{"head_dim": 64, "vocab_size": 8192, "hidden_act": "gelu", "norm": "layernorm", "rope_fraction": 1.0, "qk_norm": false, "tie_word_embeddings": true, "optimizer": "soap_variant", "learning_rate": 0.00559, "beta2": 0.99, "weight_decay": 0.073, "decay_fraction": 0.802, "batch_tokens": 262144}
Each number is 128 + 24 x the weight over its row's rms, rounded and kept within 0 to 255. Layers, rows and columns count from 0. Numbers have three digits each. The size before them is the row's rms in percent of the matrix's.

# q: layer 2 attention query, 384x384, rms 0.121, rows 37-63,101-127,165-191,229-255,293-319,356-383, columns 288-335
# k: layer 2 attention key, 64x384, rms 0.0845, rows 36-63, columns 288-335
# v: layer 2 attention value, 64x384, rms 0.116, rows 0-9, columns 288-335
# o: layer 2 attention output (transposed), 384x384, rms 0.138, rows 0-9,64-73,128-136,192-200,256-264,320-328, columns 288-335
q356 134:113127134137130106122139138161137152121142129118138122112142081158119119119108123117131102116108109092156132124123127149100107141171066091129143
k36 096:109125152115113095131091101144121066145145128173146137105114136141134076112084117137154129168122153155117148097164117138137156145105119141126152
q37 093:138136117157116129148154124150122116122138130120143102089131156142101171110132143155156150112132108147137157136144124084169145117125117122136148
q101 077:112106152110134147148157128120124066132107115097142123135078110104157122109114143127113142148148119097110120125121144157112155157144159064163155
q165 092:183111131109131155132146195100139116139106169121136090175106104137119142087180118148151151118137108175125166138155091126131151122166163094137156
q229 093:131115146079097102128141166108117123123144120090128081140141122172081119134130123134137164154115095163122149138131120154178152088144132172125090
q293 084:117145117096121112108126145081155104107161118090140140114124162100106153114153145112113148145095154162087112134125079118129164157148149126118116
q357 112:176104137084118120095153160115163151086145115083120111126155119154113130106103112170091140131136132144119105143135089095106121103131119167142152
k37 097:113137122096107139120131118128121164112126125119102168114114095172129136133155101122134131091125110138156122129130090114124166150086145129157138
q38 099:109133105150129147116147135104163159181178167133084097145156109157134121140154182151148124131144099117130130095105166080117093096134153143114150
q102 076:103156110143126142166153131157093123115170133139138119101117160155144121162137127155104160102135143086134117056099128120155128118155103102117075
q166 091:146148145131114118096110145126126125148113145137129169140129159179109130153142107107158104129139123152114194075102131113131158163108112107116144
q230 089:127138156132081140111135124159101128080121129131127131137133127117131133153113118167120092105167139095132130142108122149138128134134131149163122
q294 089:064123142145142158138141125138120150141170134091104174107131131153097183140126152130177135093129107112145140124135210115091143116131072175112133
q358 135:089142160115125103106129121139114141115178140101147158149131110135136116096129120147112101142177144148148132089115149104117118134124125119138166
k38 094:095111088130134143125119124115163131111119108100154087135078179119142129107062142149104132112165107131118131149119122150155107135121116110153116
q39 092:181104109187159141194086127102073124152110102147128129097121150095135169122164150147150141115131114153098134084110170166141139106098121125135145
q103 064:117115131140107135121152110138119122121123144078118196121147153099166133127120092170073160101124160122133149144136179140125120127157131165124139
q167 079:142076089155124100113131137139165153152164109146168133185105097175122163087142148157108113106121129149125156111116141167126118127145089100126089
q231 088:096124150151093160071138122177137135145167136155089150161094094129101165153088131161142129124115135117157164162123123171095122165152146115081093
q295 103:087128105156147104144159119102193100131136128126069143146117155172111108136134128166159128114120157143148137091131101122080186115140099135090146
q359 121:146105095128150119121149153143179105124108089112134143133114131140119113109084103163121128136114145170110128117130098132130129140131132108125128
k39 103:106117138124118128132119078139111070115096086146080124152137138157106135167152109154138144116151153193161139107122079130150134103130141140125137
q40 120:128156098136149147115152148155181100117153112091149123132145137152128089147141130156114148142123157153138106115097078122095164162106098172118109
q104 093:095121100126130122091181114135120126100144134115134127147128142122139147132151114082114113085137110145094106129129109140146158137087110120146115
q168 093:098108099089120140146119175119127109114096084108182146102110196135138146117116143102108122148124086148112140116147116129109123122126148109129142
q232 097:136114099142071087163115118147135127136125138096144095178133156107150137144091107168120128160154129137149141106151085144115112127109131161121150
q296 104:126129144149092129102147135159114144090157133149182154085129129137129133097127135118092135139142137103159128140093116170144094140176134109152113
q360 114:116149137072149097188127117107159165140147176151170152127117166147157133126104162121125148149092103159131098109120119146190107083178110105161182
k40 096:136111145113142119120140125120111127129088118126123114158150129173090144122085114137156115111123082138134107093192146104152109145125119181095121
q41 109:152103136120094141162162143162111182108131105139106172134164145123125134117143161138068135098150126110155140137172126153104133137094113153141138
q105 096:140145092164106112136116137106140085126119118138107121196147139140165130136137143129137095142135132148181113131142124136154147122115101108130169
q169 090:154074134144108130122157110120128102111107117113111152130080151160129155150119122148130118138154107129187133138122103159137137122212144057099110
q233 094:123140087089105134124128131128124101136173133135101117143136093177154169106130115131091137149130125073150131153110138145104161158143088122115117
q297 118:136130104175128149153130128143105113117151107145107114144109142116149110137111134121112123151159158083157123121098119154113067166141117144163142
q361 119:147125112157109126148157110143116130085138143119096122141153111149131122107129156140107134157149145110170099149130121135101097161143149120121114
k41 105:166128109142111115150085079102097123159099130109091108146127140157098108129148101141103141108134152135136142127155142086159138079111099175139130
q42 096:128114092112124150149125144146130074124083136151131120146161145151115090094158131126119157123099147146137097118124118105090133115111146097072156
q106 081:147124131107117102114119118177111132133102136114158119116113113126083129094099106128097143154104120120158086101098085137121115161153138117142137
q170 088:128153086159117119136097108129132070098164111142116119100111108137142180170122139100105123102142130141147138113093168105136112119159089098119125
q234 087:149135114110134110097137084170161113138168138170119104150130163189138125146102132103082104117120120117096159134083099095122106130122138121118113
q298 109:119119145115104090098129099153177089146140094132147118067119113138140124156137189133103126129114145144114127160122106143108075141166097097137119
q362 116:114104072127125105155114119153095107164128119143104149152115110176141111168121107113155154143158085138085144163135110106119120135136100109137063
k42 109:149116203127120087137182158128138134099100152151161130113156150126136170108124148109141165125127123110129116155170116107121117135131117159119146
q43 101:140132128170122142162132156128096089157150114127075125127114114116107125145150098145137093100146085156116127105103129140156149114115122080108193
q107 086:127158124116127131115125106138095121092128143180139106102093157101141162129144149147112123148118165140118135108129126126155119148143113106110128
q171 089:124120148159084133102130127108138120172124089140121142129124188101160133157118127148149114121150134122130129168130128136105144126125173083148102
q235 084:130127160113145159147106132157098125133128156145107114121118104128152122134111113088132103128106146134096138160118159121149155096137128116118135
q299 104:124131095153100077103146130168148138130160124121104114102116118092112102108111068142131112153130115156120125129138137115098144093137104091138136
q363 101:148123114122127093128106168083135145071131099152115101121095177110084105102157117095129163090092131065140136129123146134106159136126131112133129
k43 107:088177134131143125150091103118126125119137109115106115140133098131129115108098163144155132116159110110152143119133133127138150145132144123164186
q44 102:098130161095141130126184107127135112123080131155161106133077176164141096123115119108123143116065125103130146119126123116125122131158118107084112
q108 102:143129190128158096117156135119137140143094125121102152102149125150111134113093132144099149109161146164103118100126114081124144107119158150172127
q172 086:131054171112171146142116117121124120119127121097145114141140140144103088119132131141117119108105138170148135098083136128119110125154162145166151
q236 090:170093099154098112097114156136143154094166116096156159098126096114138118119194130136118149146137146115156109089202138114134090095150148110131128
q300 108:126126131164130123165153140169153109121124130106121156148145098142112141114121134173141119114112059132117108119116138166116106134160185134147153
q364 113:139116141176144137102140152119121145123141100130101137123132077170147114151114103109135150130103114099069122137163121154116156130108143120134147
k44 108:130156114134133174129093101150118119111117121109117180161122088144111132124121172148123121149121145165173098147133125121089124133101119093117118
q45 111:161132102093140123134142152155126148146127184132153172079133138152114122163104093162103088139148121093114138111106128117135132140127117136157123
q109 098:125148126185127106133127119137132127100108141113105144093150153101151113144142108118117148141166130112101136147120124123093128167141152102103108
q173 097:124098129095132102127059112151153170150141140103101148167117093154145079147160117146133151165127155133117153124138153144115096123104105148158099
q237 090:129133132131151132133117141147111150119131089134087115147133097078111081150161108124155112136124161130103132123149106095111126136099112129152154
q301 110:103137150166111130102140139171132113136083113123118158134164091133119118119091120125146132160129125105108132130141110146134158128129124107161148
q365 113:104152103093095100097160128144116109191110117145127167158108126184122120107151085121102145122102142131185118151128140118110132124121122152107132
k45 104:146120159122130142123120110113169119106127144136147126129127108138085131177108148122137144099132154175137101123098145167128121097158102105096170
q46 115:115117122094117145124141134108124142116127132116091105135106132103115164107136124093139119137137119131140125145131169130170100061104151054103183
q110 100:096140149088127166160151167104127151091090115135113107105152092092099151133111159152091156127081102130129138094121155119156106123147152097155130
q174 085:121136109073159121122179123157138140132148151142135114127156105156117163167150180125115126122119174096146147089123119119070157127121168118122132
q238 092:123121120129153136145160136135124147166116191133142131115124148159162100176139110123152128159086127148147126143133111129132152135125120141124137
q302 104:138136168109087123123122098084145127135088109123090114127083165141093136157146115147146148146074129130156139124128109159136144123109131171132122
q366 110:154122169107119102122122136130145132096138115118141147136176145177165115138125115169106131102098175080169122145124126110129109104143106096155136
k46 106:132192176140071178158134142134102100124134116104111095127089130095109114144120106150101174105165072122139151093123127094125135108161101123105119
q47 116:103121130112134135111124140167135067144150113112052127122161101129144171120162141135139119079159107179169144089176113132116128100192165134124110
q111 106:133169096079117136129121114128148117130126132148110144110151138121145167149155115140092119151103184110061118101143119137154125119137129142169134
q175 083:105129103153111131143121171142159124119137119102133134127097150091099123120149181143101124094101103111129121139082106119149111127129107150121125
q239 089:149114166097147145120137154132143150124131087107159113164148150129096134112129167155134114130103114137140126167142096154157161133099125121132196
q303 108:149076110132138123149141136174115166102133095133117058163109127128120144107146165158143113131163156136099162137105120152131157107149130103097137
q367 102:133109121110137145166148126127141112131121119173129054102098146131143109131137174175138157117106157141144124104139128133092156139101131090130081
k47 101:142114086136135136129114116121118145132076136127088091142173122122151124131136123117175150122145105128155148150130163117150093127135128098143193
q48 110:131143120097177114121151145160123178113167157114123088100150107209132118122139130124128101137112136147121157115069158087118134106151143158117112
q112 101:105132097138173116144134173139117084090145120105135128123165111151117131117157142155138126116158153105069097114138131142118138105092162103157107
q176 095:131125128150166149184152127119142159101167123158165082130136114124103107111111126141119140140167141134139138097142152116124145126082141135120150
q240 092:161143106064100123155114132100136160117144106135116112126120101113119127134139098158107135171116141096137154096114105145159170134141133158109120
q304 101:120098100092099124135109108150123180104155151112100092124133095152142149123112126130130126116138104106116130136123183118136113102117154111125153
q368 109:103119134119126119153102149078071122131130146136152130161104138147129137105120134117085147162128122085121120159119086180099129131125098174123110
k48 110:150124079168138145119129123147096128109062128063176089094102084197099139156147093039094106123175139140140149123132136128123139152136093114132112
q49 110:111141150116127128133114109120127133158149130119120127145161137137123143168096109153111090134165126104128149106139126066106121141145143134141073
q113 106:135105139123145147112114076133118117195113138125114128114124146082140119152088141132076136094095146086133115133152152147142118127105135152153095
q177 094:179155101097075092131101112108129114165102153109098127138133164163133117102115135101125143097110164095110138134154122136094153147128126141119082
q241 087:184106146113090103130098127071133114122110097124142079174138103091103156108134105118146185134106107121111115108160119142108151177111160138124069
q305 108:108131127110114119148108147114149129081130146138179132123116139190098171133139119102122160091134156116144115114106128115143139119108161110113143
q369 116:144125147180141114116098106139137122157069152101150087178147106179113172127134170106129130140103105137117145142104132151142179137141145150100128
k49 110:080151124125111141093121104146114136097195066131188158104129142122094112150071112126153151126127140101144097126102106149120094128155148121164100
q50 106:140126125133135127102164147107128135130110129131107110131130128134112133138081125074094118132136125100113152153099134125139147084154090117150075
q114 109:150118106099151173148130129163168168115128115109133114131147108095130181160102114133066100075079122178121126110149129120134138104090111120150162
q178 096:127135142146162116127170138099132105145112144127099145094101134131103141099108096091107102124124137120127102146116111112099148142156115083112121
q242 093:110148101138135117134155095096130154171153129176189130098167136136116136120158129114112097115134089159116087175108120073141140139131157111078119
q306 106:113151161102148096086140121100190115171116169116152142109134112120110176134129118141131135124102127146146082141130144151095132147122136094114101
q370 113:097168139132168151101092081102148124145117142135143130113091141139130159141132099169122135154130131170104134163125105112075139134152154175100052
k50 104:146115187134130116164083139107166106136106150138120164129119121100105155129126141116177178054151104138123119146145126098077083176166128139167124
q51 105:100136153128116160145134126112149100067077153146144138096083096129129164187116112146156124134150096128102095130125138127138106133150104128102155
q115 113:168119108112135144109122127117097127080170128144133129142125147190091123153144144087119113147088131139174155106119152148134189130111133123173134
q179 090:164105150113132094195120094112161128155137123141075154122121136115128149129127147136131149144112194096126133114132097089119141158137081087127110
q243 095:133100113128133130167084123094157131146159152145148149122134166108117124149172162164134139171103173144160133155089083080106107097151112149139111
q307 106:073117165172102169138139112137162138123141130088102180127142079120145164132170121164113131118130154103129148126078117138102152117132139141157097
q371 097:112089168130119147127136137131180126138177094138146153144157099167099140142166096151117123168124125153125141120080129155141093092152146100186153
k51 095:070120159109140086083172123137077064100111116118113157150116131149131101151118151120136146154159107159109135134139119139127136138128168129117079
q52 117:096059087145111141133065135106159143148108106136142132133131093131118123128168153135134142123142124108139183160120130141074139138174155150162150
q116 115:070158152098092147156081136121115134145132146120159176123104125177141105119174130099128137097124115137115157174151160175102123150117116130131105
q180 091:103114177085102110103153123101151145079145138138169133108154118094102169132140156100121164096179174146198135102087151143105146098111137107097161
q244 087:132157142042153122162148161153150105115122128109141139126135173105124157115153164088123137149148101096126153104115176134151155111131115130074111
q308 096:128096112125092115120120093091158155140142137116176089134103118141104105134112175120117084114106116136141143111106093172153172162111097134142145
q372 106:124146155128100149122117115113132120073108099130184145143127140094108153109148120149119118137100096129147102106109111108147127112143130123113117
k52 106:131110125133116110124160121115116155129122136114128117125098123113151123130107127107132105138145112137118150105177135175150090125099126098140125
q53 113:171094135099139140123108133127140085129125163142174135054127147119141124122102144091116121127125123112125140142137157150115159120119112133134041
q117 096:116118091133132176111133136136154149182102132124126126120114105123082147140100177111155128139159112076120148096141139115133135151117119160143138
q181 092:147187119163131175129107114082112095087125119172130119120113103123139120097117110126109125146090119130132090125096138116129147179180165134143128
q245 086:118157134103148115140087087098124114129101104132141117113099117133130115143098082102166158126130113177108131095124142128143081149140126127104112
q309 107:135117145114184145148097088123165103086115097102142115157083099133127120126143134142132113106128164167125092085163099051117112136094097149072097
q373 114:142135116098141151135076136117121102113139114170130125151109122163094139098100138141132131135132132103142143131158098137152140141119157087139105
k53 109:085126117077146159112129156108155134148112150117089152149105169100128110162133148153143113093133080166113119141131129119159125096102149131096145
q54 117:124110134110148139138127165132122105141127170098117132085160113131133146089125125094132095119084133113128089161130111109097138092102109187114078
q118 109:142108087156135133127097132112153161151159129095120147116129142129097171088098103146138140131157146120146080132106144139155130152099177163141118
q182 089:117171098139101146126096151124119156123132095142104119110151109077149140116137080126171114041112131102137075105155127139142140138150147137139098
q246 094:129136091134112102106133123111156151108118131141186101133142163070121136105098124104137100098134110108108096113148148104110150132135119133154093
q310 104:099138152111123108126106132169142144089141154096108121150169102179112145133138123121109163152137134072121108097126100069109121101168101157111133
q374 124:117119116118117100105131094137088110122111113074120084126112149101148099130111107112113138077126095116075134094101152089164153138110116117116138
k54 103:131144090115157117188146165159122099153175110117103146120128129115137136104157141125118094150135133170127149128098107166108109109118133136148136
q55 119:104140185153117151142131140130127148132139107139132108100084106092145136114123136128122109151150092151128159150091141067121100117109139081095067
q119 106:172055131134143158095147073109131156100111148115123106132130144108072146097123113093103162151132147085118079122157180073101159130117124141145150
q183 089:126157114140140166084113123063120142125104148093100096145113106125116104106166135147116132129119098154157138133158146147153115140117115117146102
q247 097:126126122091130129149164172140123102117154140082117135138082085150092103131134150113147129119164133118162109120192158127144140149128148077121130
q311 110:100080153129100155138123132100139143109127147086158133154114099142062124122174114154138114132113126122135131107165165144196100134139137093119111
q375 111:125141110123123135133106165140123104074114133166128113154109114161140114104111112161106129074157139127157137127136132139145146119126120124130069
k55 106:130151165125152071138175112132116160159119136121160161105127175165173135164134115118107089162091128161151141121108071114111114152147135116159133
q56 113:062123078108118128107085107134191110139125145144092117098149117098088087139145098133149121129121149140096099141149117138160116129114107167124090
q120 105:114097082159156102143132129131135094098119162149160115091133114085130116143137188102134161151151127111128120118179119115162144114097185099147151
q184 090:133099160134134134132110130169148125145126159079126151132132151165120110156154081112127109116108128114115130103151086097160141110086114165109131
q248 102:094080129140134122134131120173139152109106120104136086110111134169096154116127160162111106158165142152172128127094136100158111055142117133118121
q312 109:128114128083149124131108133137128125083107158136133140152152087167126099169139168167132138188103128171121152135161156134125136131067111145125121
q376 113:125132103121167136140144086143171144086127091137112101158137145081129079126123127148153109157146100164160120114128121136084101132099098129128123
k56 104:151132145153146148168143115120123138108094104100108100132119124133099104132142119077098162105129147113134162113139120164159138112118154094114127
q57 116:129121155127121162131112111119117119143162116127140146161121132126098122110105171123148137125096136081143117092143128107133106149107128096130145
q121 114:176153132089117115132135114166166139127114110124135103091093108118119150093108126116106161153089111061109142096151113100083118140113099102099126
q185 085:124126111109076117127146123152135130157130175130153157121086170129135103138138140140103154131121134101176158074138123108120118111151150131132083
q249 085:120100121125116111118131147135148155102102113111202115098128148103128130110108107084124142105119140140101118115113109096096169124153087179119134
q313 091:115126112152132145110149116148116151143119123153111219112172139129127130086122120101130142152113112102113113136136155116083135152125152126091147
q377 111:151097120160130134136146142158128141106141116138126144102153121097061122102152131123141169104106120128063120119109120134164150138123130122165068
k57 109:113134093147148086139151153121151140090112148108101155086120151176109136167106114176155059115151137129127104193200114157131160123098108091115110
q58 113:145145104122122087126130156114147123138141081136189155114135131152136175157122125134144169159149108119153106125109112136081073118127175141107100
q122 107:149108086133153149128170154115112119114124147117110156147113139157099125112164093178115129141168150158145157124123102129145110165119123089133114
q186 091:127136128054155123079095167107100150099151139106152100138105145126096120142173109130142147115101132128129115134129108162120131115146164123131088
q250 083:147140137106166112118116155127133147123107118122130126134102144088137139111177126126118127100135112093116142122130143134102107138119112138098138
q314 095:132136104145172133103133167117116093177118116108107151119144144124152160128130148084130147126113122114080125125148086119112134114156115142140115
q378 126:107120112122150120112134135075137145132139133086141154148121148148112120114106126122157185144117131158119144129101113141090105123152111148120065
k58 100:151121136187122149141172109132140091133141121118169124132120091140131155136184158102102136097122165120100133119132189113170141130149145106124115
q59 116:150129138130103125100132101112104099133094106128141118110161131107122091118125149123142118147107148136123128136103142145165118124133133129127134
q123 110:139133177153146159174137125129167154130150129141137110109150141140135100114147129123133142135145155110137119162153132080127114106149090172145088
q187 091:145106083117136151102110145085113119142137152136105139141084137133150137158167144134118141132124160141172118156109095086138112141171133116161136
q251 090:103099137151131127166125137126128154112087152149126106158143156170136096103189120136130127085157115131152119144114097135144142098145122153110111
q315 096:117108147109153121159116144139118118156103101138075109149140176131082103131124142134134115148085092114156130115150127161123149096134119123127119
q379 106:113089125117140134160138140124159133154115127161138149107117113147119162136174152152155135117106102111125132097106103117121150114171133119127094
k59 103:112130162102127093146100139123092111128114165146130145117139118110121120166134122139111128132087081151107118109108150165134159159118092134114127
q60 118:117118133124121113153136136092122097096134118117187124123093113096127133138143131152151098091159132168161124141138112112120132152160158174133147
q124 114:153123185095125159141110090135140125179145086107165123097092152140108135134122069158107110129103142131141121128109113104176108084117130175139133
q188 086:129106111158115161126135132129114151166138120123165147123135140156100132108169116103128116197098135132144186108157126122129115146116125123110134
q252 083:149091153100099092107120109133111153165117141155096135157128134128120124130153159139117127122092175122123181123108125124146171164143121113175131
q316 104:137111157113137115103135126153131107134131134130175103128115146094094122159097122119117113127117138141094132137129097168131151151129111104123131
q380 116:111113170123155137107180137132119135150104134120137126115125141146117107111132149080133141189102139144127109139107182126149163121160128137133151
k60 103:129106114113123135095132126150176096125136132150144136132146118114136132128123138116131098117125098134164122166141127147083114140150089107115122
q61 115:159121120123156169144087091127105141147142156150127139125132121144102092146121114115131140135151071119077106129113129098121101080152091115125141
q125 110:125107148120121117115114153146135100176104122156151127144119103109098135141103113126117134099118098115111096164116119141103136120123118104128136
q189 089:136130051099107135154126122135097152154134124141156145164072124142114143126140156114156115147140140107165138120142134116133158093164132108134087
q253 088:132135150092163158150069056115173114142106137058151118125126122085088131124121152095161098101127155105148099142075073142101147110103127095117113
q317 097:153130153128146137111134105120135106161129120127141138122141110140120159135114151132141137148112097122095092156101125143157122132141098106122129
q381 108:173107118082103111117107104124146074130114079130129088155099123130116109146073172167136111125128163168152106121141110150104117114113131079104101
k61 111:130084142145123093067151107125125190114104171141111118099178167159150176129138136152131152095143123112141139125121152111139128148105094156130131
q62 111:120129088097151166146157141114110119105119120170127195107108176096133145135126151114110149175126124095103135114141163120144128125124105112131106
q126 102:140105091129155152170099095116123140078170111145143116179123106132073113116165117080137092136139101102146167163145117134158115112138093132123145
q190 090:107132114133163143131120118132139162084091074104124111146127166117114105117068110141159159134125156095129125174117139177148118111119149186161134
q254 093:124123120156118107100139131123156151111141134094120133189126126126112110128067118113131077091102134111142126141121106133177125093109131143117194
q318 103:115164110088104162145119134102138141105141152159173118151103109112123109123146138137102107133137147135067146134159109144176108111123150162087117
q382 106:143129139180113126103125152097099139097137108113133109179151117089089092109071098121139099111131129106136144145160112111139123139179076120150118
k62 099:138146115121132132129106164125129109136159148177152110116120161178148156162125092120132136164183156147096088149112144156129127155111135087160118
q63 116:134099101158164123136128128121105143153168095125141114142118093094149129141119151097123134146119126112138127145151176097112131078076158167110143
q127 102:135100199115127116129130091091110126104141123114098127145160115131115141178108083105114194097155133147155143172148140126102136130126145142063161
q191 088:126080120130123091136145132129148156137161117130115134109104110082147133162113121124124123113136122136121138146121075139139134113160125094142138
q255 094:113126120148098130163148126143099111148155100131131124136135164144137124152131123151084161099126145127103141193106147110163107116140109140157131
q319 100:133156131124109127130156107146105117130112134108141096149117100153123116096086140153098134100154085136141084120109139119115097150134103182147121
q383 099:153079125146113119099170114131115133151135121083118151148127071147108094151125124137101129082117153095129139152127099187146097153119092118155150
k63 107:107107129114125109117113100126133123157152105109115130082083125130120134128160160116112127134156128150123095124137139110122151100167167177106152
v0 100:169072102095155102145114128177121118140120103129135104153113130162141142106107130145105128116100133104129109147121116105107099090117124141110125
o0 109:116153163152103108117134111099117137101144110183125117109161121127145135177139133130163116127154144135140129132099108105131155096100164118138129
o64 097:082150098120174163121118144172128132136102147121135136114095147140151110141099156145104121115103135119179109125146120167094084146115130148122130
o128 106:146135138119108140132140132111127120145145120177135104142115143134136130107152152091143140119178121161098115171137118109117112142164145110105167
o192 081:130119131126120130161130134093125103094126143115122135143154122131121151160150121102096158120128147154148131161113121149157142136094151133138104
o256 103:130086103096169165160142115153149147160137113116156114179118127136145144112099139137172118141120140121153122093144135120127111130107145141149135
o320 095:134136149158150166130087139128122163126142131148126134134155126130102143140115153131186125132100095133094186124094146110152134128141094100152116
v1 100:138128142111149120120152104138121173136150097093145144164115178142126130134126116156150149153117071127104118105137132131148130166116109119114174
o1 111:129143166134132127129083083148124105157126134166132126144131141143132142080169098113115132141096104161152109106122106104069143129148128155091117
o65 113:164171138133094110109155117130108112065128164169124123104145101183152125154125127140082135151131180162113107124152147124123153128127159161132154
o129 111:150088135144121148116090106128151110121138133071147128154143098102120103113149146117107133167117101127154126125095105138133123111106122108119110
o193 096:111130153154147154122120149106118122152149145120111127163137135087141163129116121126149107131132153118117118142077128148110141124123131110155075
o257 089:122116138148114127077118149169165132152187103117121154147115116142102166105106133133169149126111128109186104111110159143089126172102140127150120
o321 094:100139070122097124157140186127136118129167136127142123140134169120120150094139153122199093138133109125106152131123180099159149112123133143110125
v2 097:177104117119152137099121100132171120127189129113143093100161092113139148121108133144129082154145108127138105155154142085176139115143116114125123
o2 108:141127096126115106164186102134087138130132144095110144122101114115128094134101145125119126164096121103132139128131140154105093130123103147160138
o66 102:100165138107128132156104115131130126155115078158102160126142119135174123084133101136143133101106091160122138147132139134122117118162117153113126
o130 114:114161156104103155131105132106138114119126105120155125112122119098146115160097158115115150159107137106142177135094128116145134099104128086125131
o194 092:144169161146117120122124128116140133113131156139147149071092147149094123171130119122133104116110149133111070114129137129146120076084140131124129
o258 092:100089096083109117127157164179149112104118102140128126153118100165090171162151123113153145119140147114112095135173127092135124096138159093119145
o322 091:137097135095168145092091159132165119124115182105141110126118140143137137108124127140116125103154130140134144137155053097133109133148150100113135
v3 103:144108136142151115138148129148111138149139075134173144105147088117115139123167130081143064101159170115123105145109135135125096130110115127101128
o3 100:122156150110105102113130096102183096105132117123092122134115120169122179116114083135155076124144119129119159124119130103090167154124116111178119
o67 092:092178139161114148155132116146126137123087111109138125174122103127149147122117134127159146168144154135089124104113130153127095123099106188097084
o131 127:121088112117122133138107137078109130095114127122109135140110127116123132138158149143177112099117138141131131174109122161120180129147152061156127
o195 087:148132098056160153121095151135101175132131148139099160131109139134123142120156081122133140130153140132109121133103085160130087126101127128165109
o259 080:123127116166082154122150192154121128120182137186138120156114154102135139117132158119134116069109067143128109159116120114126152148109145130126138
o323 092:157124070103135090075096140116154119149184172104129137124156164086131105107122165086125151103171129101152146091134148113138114136112152178134117
v4 097:154128163122119104146151138136115176140107132108104111115105127129117126100083176124147120134197115089117111139076153129100132155122114155123113
o4 114:110145169141067131125125119092126091088096124126124115117130138131151138163154092136131154144088095134115131125103174119137159099167143075098146
o68 102:101128091078170158112156108125142135118124150108106169103114132111148090116096129130108112139143168114119164131180127109136121149130123140136154
o132 108:096149146184120084161103128119137153157167118120145132124154107106157111085106095147154122118094121104198097154133113118123135171165144143136110
o196 098:159124092141092120117140133150123098151157156087121146189092132130147142099156108118158111104118126156160110171151123115119119110131103066167074
o260 088:139135117101108174116136155112138143125093150156165071163142140157123127112179132116125080131108155105121123141116120119122147121152139120106152
o324 095:131075130100128116124119117153076163138142103112122115104147133089090130090104121100129128147151102109149147134138102162083128106124129167136112
v5 103:158134152131112138159096130114145124159079136149098189121136150154134150110105129141155101137112141148160114122099132146107116094134113111160078
o5 098:176145136099182113139122140097124120152092156137129079131157133081135084138112159074133135135124072122120157168163116099143112122149115143114116
o69 096:099124130156099108068105104200115158140167137133130143140130096144123120186108103146128156137145150111105150117097138098109125130150139091084141
o133 119:131126119126169111153135167133108096115089121192118122131145109117168141142143145123140134072092118165121118120140149120125141184137136173126109
o197 085:165148124097187149167152161133118086130143123113114160116105103104130152105142120151152128113097153183168098125128123133135127154131152131146126
o261 080:120159154092080135115154132098163125109138167162128105106069134198139152114162138096107125171112131152144132099127102092127136179128125123150126
o325 083:082116115136090135150129137117126154132189082098138131172142119170109168108145106142114104098120132121112115118125128148133140090096144117172167
v6 098:135119128095132127105117110139110136136102159132152108153124118148147158140158114142125113193103140140120118110127160087166133134157120137128165
o6 106:136091127116136133118096102078108122148150106130138114134154116140091095134123141075139111079125108141135151126123117101122124146087150104139102
o70 101:110133117125118102166138124157147104153096176105166119125149139124109170124118118156140130135130078101142103147151103122117119154115109140101096
o134 125:136108118135100135122148099138113143127178120135147135114119089106181106115105135117074117146128166112148122095112096116131157113125080108125129
o198 089:137133127108114149103144158089126098113121125133125149176134117108127107124102090146139111089153153123130113105109177124130182127102102116148130
o262 088:139109132141141114144100102119122114095166125126091147150166121139131160139130161118163136121180090127117132105113133149152139130111160110110123
o326 088:118106125113152136149121140172118151139103141159129110137136137100154129097106148147086133161108152154098140135103101143098105127162115146118141
v7 098:131087077112096111102169140104111102156100140087152128146122172154106155110158124102143124143148173132130166115107130160127119163119135158124136
o7 095:122156150110132142133105146101127173123129120135115125133162136089120140161126097162085106129093107144098113122159124114153138146110105123106095
o71 098:135137120104116118125110092138117128060103143104121174122150119097112108143162119127169140109169108089131089104137068112086135109107116106150139
o135 112:112132120142124118093097138113136141139179115123149098078138094114130132105125145136149124165109189120160173132089105099130104129144186102142138
o199 095:113147089115105195130103106147168107148173133081136107119093151103132127124101121081176101159080139128168106093076129111145139108160136106114155
o263 087:141155137158122110135153130170145130123144112134124142153132107139150162125117147107090194125145119169136147147187141176066122154109117122136075
o327 090:122160157142145110112113165115097123150076131141107124103102134177121122150136098147102143165129120115127130137141134154170101138133129146142141
v8 105:139145078135130160065159120124121065115081152127116117153130096161125132099145141092141131119121114148098130135117160126102129143116107107139100
o8 098:129089101089141127150101105129140108131114099149138138090143124096106061137128114133109139128072100101132117109160110136104117137173120134165138
o72 095:101085144080111147173115126131107163131135163143126114145118146096117123100115113122125142120096120126160117178142148155112126121108166143092132
o136 133:170141090150126128139128127151134133187092135096153115139134069122124148117127155152139089157168124130120118154078144145157122125139112139154095
o200 093:152159137150154105169151127098071136097136108080118162122136134142118119108106098127101117116135111105136103139150128106174120105109109166170159
o264 091:144153139107164137129153111134154136121104118129154123157121163085133106108117124104126125131118113146088169097134145139152141155131126146155110
o328 089:133118121174124112066166123129152132136141151145128117112129119144156130169143157171139084129151145151103125118170147121129123115138157101055146
v9 101:103115137078132111104144106118106109117111142152122139118126136129119146134136111118116125172113119124104161126124168097094126077156111117130160
o9 100:133143132136124072112139170131125160106126128071108137159134144130105108109121177079114138154158096110082147118152168139125094114137109104087147
o73 096:140094147128131123147140155170152114154096144156130094161149117074159159107110104123156115143118118093131124137082093105172133144093120118121113